config = dict(
    n_layer=16,
    d_model=256,
    n_head=8,
    n_kv_head=8,
    head_dim=32,
    d_mlp=1024,
    vocab_size=570,
    activation='swiglu',
    norm='rmsnorm',
    norm_place='pre',
    norm_eps=1e-05,
    positions='rope',
    rope_base=10000.0,
    rope_fraction=0.75,
    qk_norm=False,
    attn_scale=0.177,
    bias='none',
    tie_embeddings=False,
    parallel_block=False,
    init='uniform',
    init_std_qkv=0.0341,
    init_std_o=0.00602,
    init_std_up=0.0341,
    init_std_down=0.00301,
    optimizer='soap_variant',
    lr=0.00528,
    beta1=0.95,
    beta2=0.95,
    weight_decay=0.099,
    lr_head=0.0129,
    grad_clip=1.0,
    warmup_steps=200,
    schedule='wsd',
    decay_fraction=0.704,
    decay_shape='linear',
    final_lr_fraction=0.0,
    batch_tokens=262144,
    seq_len=128,
    doc_mask=True,
    train_tokens=495700000,
    steps=1891,
    dataset='wikipedia_en',
)
Each number is 128 + 32 x the weight over its row's rms, rounded and kept within 0 to 255. Layers, rows and columns count from 0. Numbers have three digits each. The size before them is the row's rms in percent of the matrix's.

# layer 7 MLP up, 1024x256, rms 0.116, rows 168-184, columns 0-127
100:121166061177192074145104095176111117108158101104114126064052110147108164083133117123115163103116166117170132158144184157111112127100141113082044179201141117097113074121187139130125119247164107118117063085106159123067174088125130107111133173106066117084125160101106153117091090116127088111133126162113171146088128136092097136157132101117141106118135121142167125115186065109106110140127
101:150055103073095123123157139136097120141120147117164161097181148194149110164175148118168093111131093127097163138120176117166169187164082126116035153114107141114092124106145134149153094177118089139091096086112049105118119134168123138154114174083191122175158116091164093168116103142087146130140103107160101063159158157066131159120139152201210120161084109163161140154115155135148039201176
103:148139153161134135155119128101138078138072120101079158057126145112135178181114129094087160067102137188164128085158041068114124160108141159123197147162126095118075142083142071071064133127095140128136141157125111089180132141134116103120117131089149117089172125165134067138138134126119102130171102118125126113179180099117107178152146135108146161136141167134171163110080108179127179068109
093:105081048118125120111214082151099114120119104159146183141156146150160134141168095127054146160145129131170074128154095129148116105165118156162149107162130206165159129169102179126111114138082106134077136152090106080129147141148108118149064149126139114083178180162087149096107120114119132151083135133072143151128079135033120158150079090155117178137116088095111105115144125112120123113039
103:154132139106154121083139144113141124097116085113170104135094098122130136103188124139158146129152184120114107151072108114121137164140087184101127149105124110101124105157129128113164155151108146094091128111084167086126100141100139161148085150137182064123146141073102100107086157141112086178051145125172137147167170163144207100158124145183106071128088150183131093172143067176202063142194
100:152052153161104119136134117155185109158150149109099099159166102202046134112104120149128153138167165130121178218153144107127090113079110118144195128158146082156082115124086087145121164124163161115102132131122111097150133157073139175112060102092167141143151133099113202111125118094131082143119148124141156143164109080095080112096089097144118138150165146088116067159191117095077190117089
095:143150165138121149130162124121060152086174142147084119104147144106157109137158145083191051127145112170175089114193122145106148154083140156147158076131103136123116072100175135168078192054142104140081160152132184132090169146092123139180134138143144120124165157099114124079156136120130122091137133092158113128104041146195132102087118099128121099109168106088147120163063070076196173162091
103:131168091165113127106165100135138137130095139112069090119123095151096131144127160139149170141044137102138159222138117164117072147100173044180086133071118105107131183151167145125122097125158136124157087105123117121113100166148109101119112180137120160106136151141110133109121148140116162102137165140090144101131161183100171166119145163149084062119071079118121171117079082097074083114091
102:167158120135094135158193105103092145139155162127119147160128109124149131077122142116139103160136150108206154128136074148088108141155136096072080161071123128100155109166123126161161166103097089164167138171105141143103078073149184142110127103112134178089164142135143138154143169144097118098117127169168127087150166090167096170119157189122164178103115106143092148185135138136135131108126
096:082222124180201123100087086100087116153078101154136120192122133126117137074192131141074203119130148115088153132128100133136062153133124065135074131196105070129066078145133144083173152201156171108148115123130126137099154118153170129140117089170100144136114149189143122125127108121081089151089094140120104103173141104149138138135153081073102147136127144120074143083146095069088131175171
111:124162127164131094087198085077123130132131126103135082130120075143141110122102105132123154146118142165184083079153115082149128115125148067138133132115109123134085106141141081141169141136124145153159197126126148191116072095114153146204153098194117147128118142108117133169158169124173148073123104156086098123124152165085148103118106146212130150131172137132093180149098137149131196166084
096:075111114138129100103137136130149148099081151087146081124064115134095180122075159099165091149123109152103150186092165167106109134108112126092084169131166100143156183116186146123124074193139103117137104195107092188119117134127178127149101126153189130114107217162073138107101061103143097130157163170111150119153089163146116147134122105135078073094068154088106088125120074139145181090108
099:146116126098094108182121116138093145133128133153086091150124127164123105160165119100125117132097131094100114126176139111122061126169138138149077162154149141123127122140079101143140084117114098163183101188112118145102181152143127134109122069183102087106152108049106150124079162132129145099151106137159121140125120088130154202131063114139140101092116149074133190078126130078096136193167
102:091080132165179124092131172132110127105086148165121099112175147161102128128162113155158124102098130123161143163089129134082127169120126125164135099137115082118125183178106165072200092187122039143126142176133112134092136095112070096164120165125135134168119172079135109121154140092117150142141074105103120137084084151152103132136163156119095101117141088132186067124126180112093106116097
099:110126116074104164144133130124203140100121087145078133198093165132101137166097132099142119120139112157149125142109141127123138089128164110099137145116145088193117157091151124143167130110132098125198117115099121172123163148125145129118110122152142135183087146132087093129106123124158118136118062142087126081101140095108076140074101115069106149122094183170123149128042152117052132179153
100:138113156071097156094114174100126123204125108132116107100066133143179180114154102148163125132103161157152142116134123117160089130065087085107091140105102113195177111102120117107192163114136095103149110134149111139066126159100084118174148181151068101160168127160126065124111176122150137119121191064165104113180164132134114124061195110089133141119140133126183139081149192100161129202124
100:137125134156091206096127101093074110145116141113165114184123138133171127121163131103123108136133192098133093162128090108147140134132130117128081114151099117124109089182130127170079117103145138079146128102115103134115132073114082184112077176103165166114157131196116135100138166115132136142123133131134158111154146127119164085110176119075146074136110136161121058141132101123112119170180
# layer 7 MLP down (transposed), 1024x256, rms 0.106, rows 168-184, columns 0-127
099:128116118159181130124222166100187135145165144000111143082043157090131128145128160120143151181093154105176157105147130132112143146124119062100124156117140117104068150094204190093175127138192131110126147135146124147101109131087201078121126132116152152076176136148172159111080164115075139160087135157078119158145144094141117102132162144136142108160115119103145122117114126136165098157125
100:142052137119168108093134121099104151175143136108136116125074084125170093159097117173062105104088124192104121107152156168110115114126102095113204135097112164168180147115103108109195123127129123108121149122107122097146089098123191161099150100177181135155094128198141092118128121149144103072100125126145117138096121093106152144149096142165120123156122083117130089103172106166135161116143
099:093097141170129133133120129130119163114169140185149103098183138092148130214067162098151156136100086087159087130148175107125141131103183194100114162113137135102094115131167111081179139072145132143117117168154104123151129095127191156139126105146152160147170089122162162148144111132124074165111104163127111087181133190143127134143168144143172177145143144150136098064131187136076133154135
097:205098162108122125115160137156166126140115105175089133119109136088096137138073165081109118145094118154132113123188084090088115118122159184127132119152136156162131158095209008082163151116172120139129121129108175134090150090171137103190213177095106137108175097148140152100112080129141182079100128127162118095153112149085132148151075190128129113138114139093089170141122169185199131111125
103:090115141079126166125142115175131145174089098131185178124166146151194094178130199076109052104122104072152153124193091112120099137148163159110121072106107052137077171109135149109158183124136108142101148110108149148133135056127153110172178113121129088086098174090108113138056138168136104093095160122138187155099098124169163120133097129141112119105139137196125100130112134188133072124180
100:140066146115163161156124097134097073167101173120114110140053128164118081153117183158080051174080105110110159136124101099137177130187142120168126169105089147156131151110091127099120110089171083147117120089103139114125116090088167143126072089159095107079102153182139106072128086178109125190080154163120125112131133102148173126162147121160133140108127115133101136115077081122115165077109
099:127114104107076105152165165079137107148179122124094145135085137126141103123124181110114151144161127102084159145090118133110168093119179149104134182141068143194113171055148170110143107198143135078138113176143156092138110115200153153137034134176130116116139106092112083123156099116087164078091105139137135163091163162051094128120092123123119148161105097123120145116083111137088113115168
098:151122143115166147137095068131131157136168181110129169153168042122088098130172134090183134095132147161083142120064131150114148160159101118081156105107117125098123119119080108144115130131185087131152115120154104112126069110059102122132131168162184132154170157108124129096115100168117087145108108128089137157146121170130090129149114214098135192130140180129082068037112128116111155165131
105:098107122206152152111087147125165080139143131123101120092104072073158111107145120081145125100090094133082119159164108092172130130106110141089105170022124160154036141140168140129115107100129113130144189150159123136151097100118161133108169130118132181121086094093142077119144149140103184118178095122181097164135126109079141159099131103134095139074102147116127111089065133109122148083138
097:114141117122150151130111141182073116126152181139151190108160128041088185108142153183062143110104090128104152128093120128160114129109161092122121145175080122073125126110138059127109151134166064109169091128090168085149063122107119043142079172149102143118112151162086124134124128137099119119173100089105098083096130113126108131102163180107120110127084179174105163115125070040130165072138
087:173135129160113127126161185111120141095059180084110114106069133114142121062104117139121088140103123095130123061178126095137148114149148110138129084117094094149131089129139070162128134130157141154098116102115105091160109154183154126039155143142064084080124106171086126150112051136135136083089120147132114127181085157158171125122130138133076102140140100140117127107092121101132154112109
100:169194157092136139094121128118053194139179087127157191077093156088132095135086165133157117121133120153091144146101164160103181129120140170098082128105145112136116198192198144146133076129083159094112158121186189136128116121159097103172099157090164150154122186154122133134146110085104107115124126073117140126107096115099132097083162183114107113146135178113188119096059183151129184092087
099:127143127148124136117178151164112155141116170159172085096157126125110120118127138168125095149167138138158118120096093143108132111138059135139073168146161153139181130133142067135119154135091090179123123167139140084119097105092157134136088086083121069187087136128153114173165122046162158085194138185159160145164102136112106106156222108096137089145129139118142130129076101082101094173056
098:123132094107147095093152196105154082149183103135094069140179098129065161157164138122152099143193140109121143126158161107100097144114105122149197142128098135095114155148158121083133083114045133144123162105122147090126170114141107166143104133104125145182164143088127143061079151100206036142094105155101155169165167167121100136129129137138130113087106226142112094176100138141165103144124
102:108116128107085176165130173124157155177098117074125158124155141079168165123124103132105153108092100092127153174130131122129148142209117131097153160097084071109168182114141125117090089072127095117141095114150068131155144148110158177123044101189152126146108136122150086104201149121105113165130136138123102143081131108121098125160125116127121151182196159084135169082130166079078080153138
099:138140077084049150109135110147117098169144126112063125153125159036083148096156135144131122120155162140078145140146092112143174107105081040118124128170089110145116093163138125081158199167075091137134155128068157157107145095164146109137114076147084181179108116078157061158142070141097163104172121151152110105109163098137170182176157165093112117132151110157171130086130092134147154129158
094:160132098146158108115157083156135133161154111137127159113124119092128116166084170135122086114130156143089142089148110141125116202149131082148098157075180129126036154133106107173119048147131097136102073168166190125129085144102143124066101140127044197119112117133089132116063093172115110164106156178107137144126153211164108116124077151097092182126121144099089150176217083163094124088159
# layer 7 MLP gate, 1024x256, rms 0.117, rows 169-185, columns 0-127
099:128099184078141149079130117140108112080121072149141117172149117092120206080122145109179191155122118190171161106121156135133170160162143116163082128132113143153119106089126142135087206144202194197122119099145176138146101168109144106155111155117162137101123127120125138103156152121104142191106147141071130086116101122116131194178144171153154120114125158142113110186094166072089070132131
102:207149133125119127090158121171165133052148142161157156186169069187142152174167108133085067166165137143111143124124157107159132116132126091134123121120138137145090112122124189192100129117134138081120070096175090172094114091087140147165144099149149120091075097130104091115119061104157180067097115120070154146126180140081107111190114146107079139103139115154112096109152143112121180159099
096:071129131118111069194161098163119089130202135088132076166159138126116127188118172112120108129106170131126176094161126150163130073132197079160224118101125099080157151158145024089110126120106068144159100090143118114185111105102093138110169148191137156133093147111138140107100149110145075101173136077154124106120147108118126116125108142193108149126102178145128113168168151148150162153162
106:156130127144110127103086141136102111143147126114116153121118152172171101146101140128154122228133165181097094174134068182229146169108099134073106112139123130122132146150105121063145192110076139085075146159082150114127166114151107152153169160182080161123160099111134112121184112168211069110129148149163120122117136123122141130128150117138130187147103124104185129173138111114111129120102
100:118099114138105092113065146108119132149153163099115155176067130165074174180084027097141161188194153095106133166147124111133104041104156112139164140157119166104144146142146169182117122107128097142133113128114117142166140123124154169132160120119128104129090145095133128138103148096077090092093125047168108118135140129162121142126069141119106177201136141145083116181142065080107111162156
100:106147095160130133159133147118157074064174090098068130183088212106110078132089107112113105180152072143139126091109104129119116057181167159164111132110135160116082100158128151138140138101182131108135084144136079124157155090182126066159120134145104153113085064195097094124139091164070158127083185074110137134078165087111099093093145142143080199137082122058164095082140130203128116047178
100:131088096094129131134103084124090134095162126129118134080208165138111062133105090102175107120130143146148079135179150096187166098128188125167127063173073139164107173113168103132084139115153143146087151163147106150203117094104039110107098164160100153075123125065127196146111081099152112133139107154127130107126106106103186124164133168082178189146210102113129129119127104163142148116134
101:171119148098113095153154081138096136093149161178136214111186107105162148176116135178138105115116116131142114185190139152154099139116133131150090103119104125103133130126053128103172153117162132133122070138107171099101160142116117118137145089207153152123149086074142152162154172110142105101116126107152098119154124113101074123105183074159161123126122080099088100115129069123132094197182
100:113076208118111171098106124162195132113100135149182107107097087051111136113143111109123127191084174167144154168126217116111097127124121114140167106218102161062111125096041111165132074105126139071128138148129169099105059167176024097126112163128193088149104088145126182124096132137104081117142195141097132145181097170138150132140153179164101162108122120110172145173143182165134176134114
108:091122081176175117156073167156042088172132184130102056102121159137085188146138164096117083119158115157119123129125127153081103084158152128119168147139132142135162150141118161110115136122126123161086127110127133082156210114071165170124113161156135095116140137172115089093105123153109164108144174110108093153096091135173184105183185091150089163134142161130113149105169142175152117086111
099:090178138104087120156159096126148108163105134140108150148085128154163145176073136101110117124154211131067168126121112189124109167080153132096102083154108160167149141141105132124115173123109119107209161154165123136114130131201142145109126192116146119114125177123094098113079138082148110085118143158121075163145111160143080125090116060127140152127076150141184174132167124077142139105101
101:166122110156112108111112227115142119128108163120147186092137128124088145164143114131103160059072110183120151184101101135112142135075110126179169118088155146050173129157230135109100142122221084198105138170149162116171111158098129183168084128130114083164137133181139132144164103127135151120113127088090107108093140145178103071208113140099130086119169121091144120100092104107113138112137
104:092103148087103106128123112125133084127158226139123131151092144079108098179132122116178054136113120159130125089161186138101161149174147185112135183095150102136214092124105149152089134143146158065127109130067109143077119122166132067068075146083143092108116165129066114117141073147143099093153166115157152115156100175145140093128146150089091079101116073128112131078201115137109153089143
101:100120091131093154140139100131100131070124133229126161158090152162154152084154140063083074142123156173123125122116130143123165091125149082086103088066116090138132173133186143127124111144135160142150133096112056138129108183151089130122060186146109151163141154154091099078107179098121083128178139112106155105148160116066100080095131124165148125104115175166118081113112076105087111147183
100:110152152130109090114097137163073159080124121164164132114102113086074105067045216086129137156174144106094125131150080138061119148095135173063106155160151112106175122125103134181101122072164129119161131111178157111114140068159129109159141143107058131137164148145142118159135193132157142115094118133126091130100098128155166094123125158114067124168107078166147152163106112099110093099064
101:161153162122110105080087141152138127131126193154120149069112107141097156126147112169114155175122077164103156163183126170149143113056053165108230147082191173109109062068119086129126167145147090185146133185153156130129117125136155123161112103106134148124170129054137147157101123137165088144175074088129130099135089135080056073072123150159117147133091049115117093091112088153145114142061
103:097145163133119110135157182114131103175139166113124093095124144135145078114155202116112102119185104126075116130146115144113075113142093130117112154154100118115110121091071050155159092133073157160103163138108177054123092078146113130177090125122158129166170119084113097124099059140102135077153114182128121157154148128161184144171180127137128141113113080141133112162099123147068138108074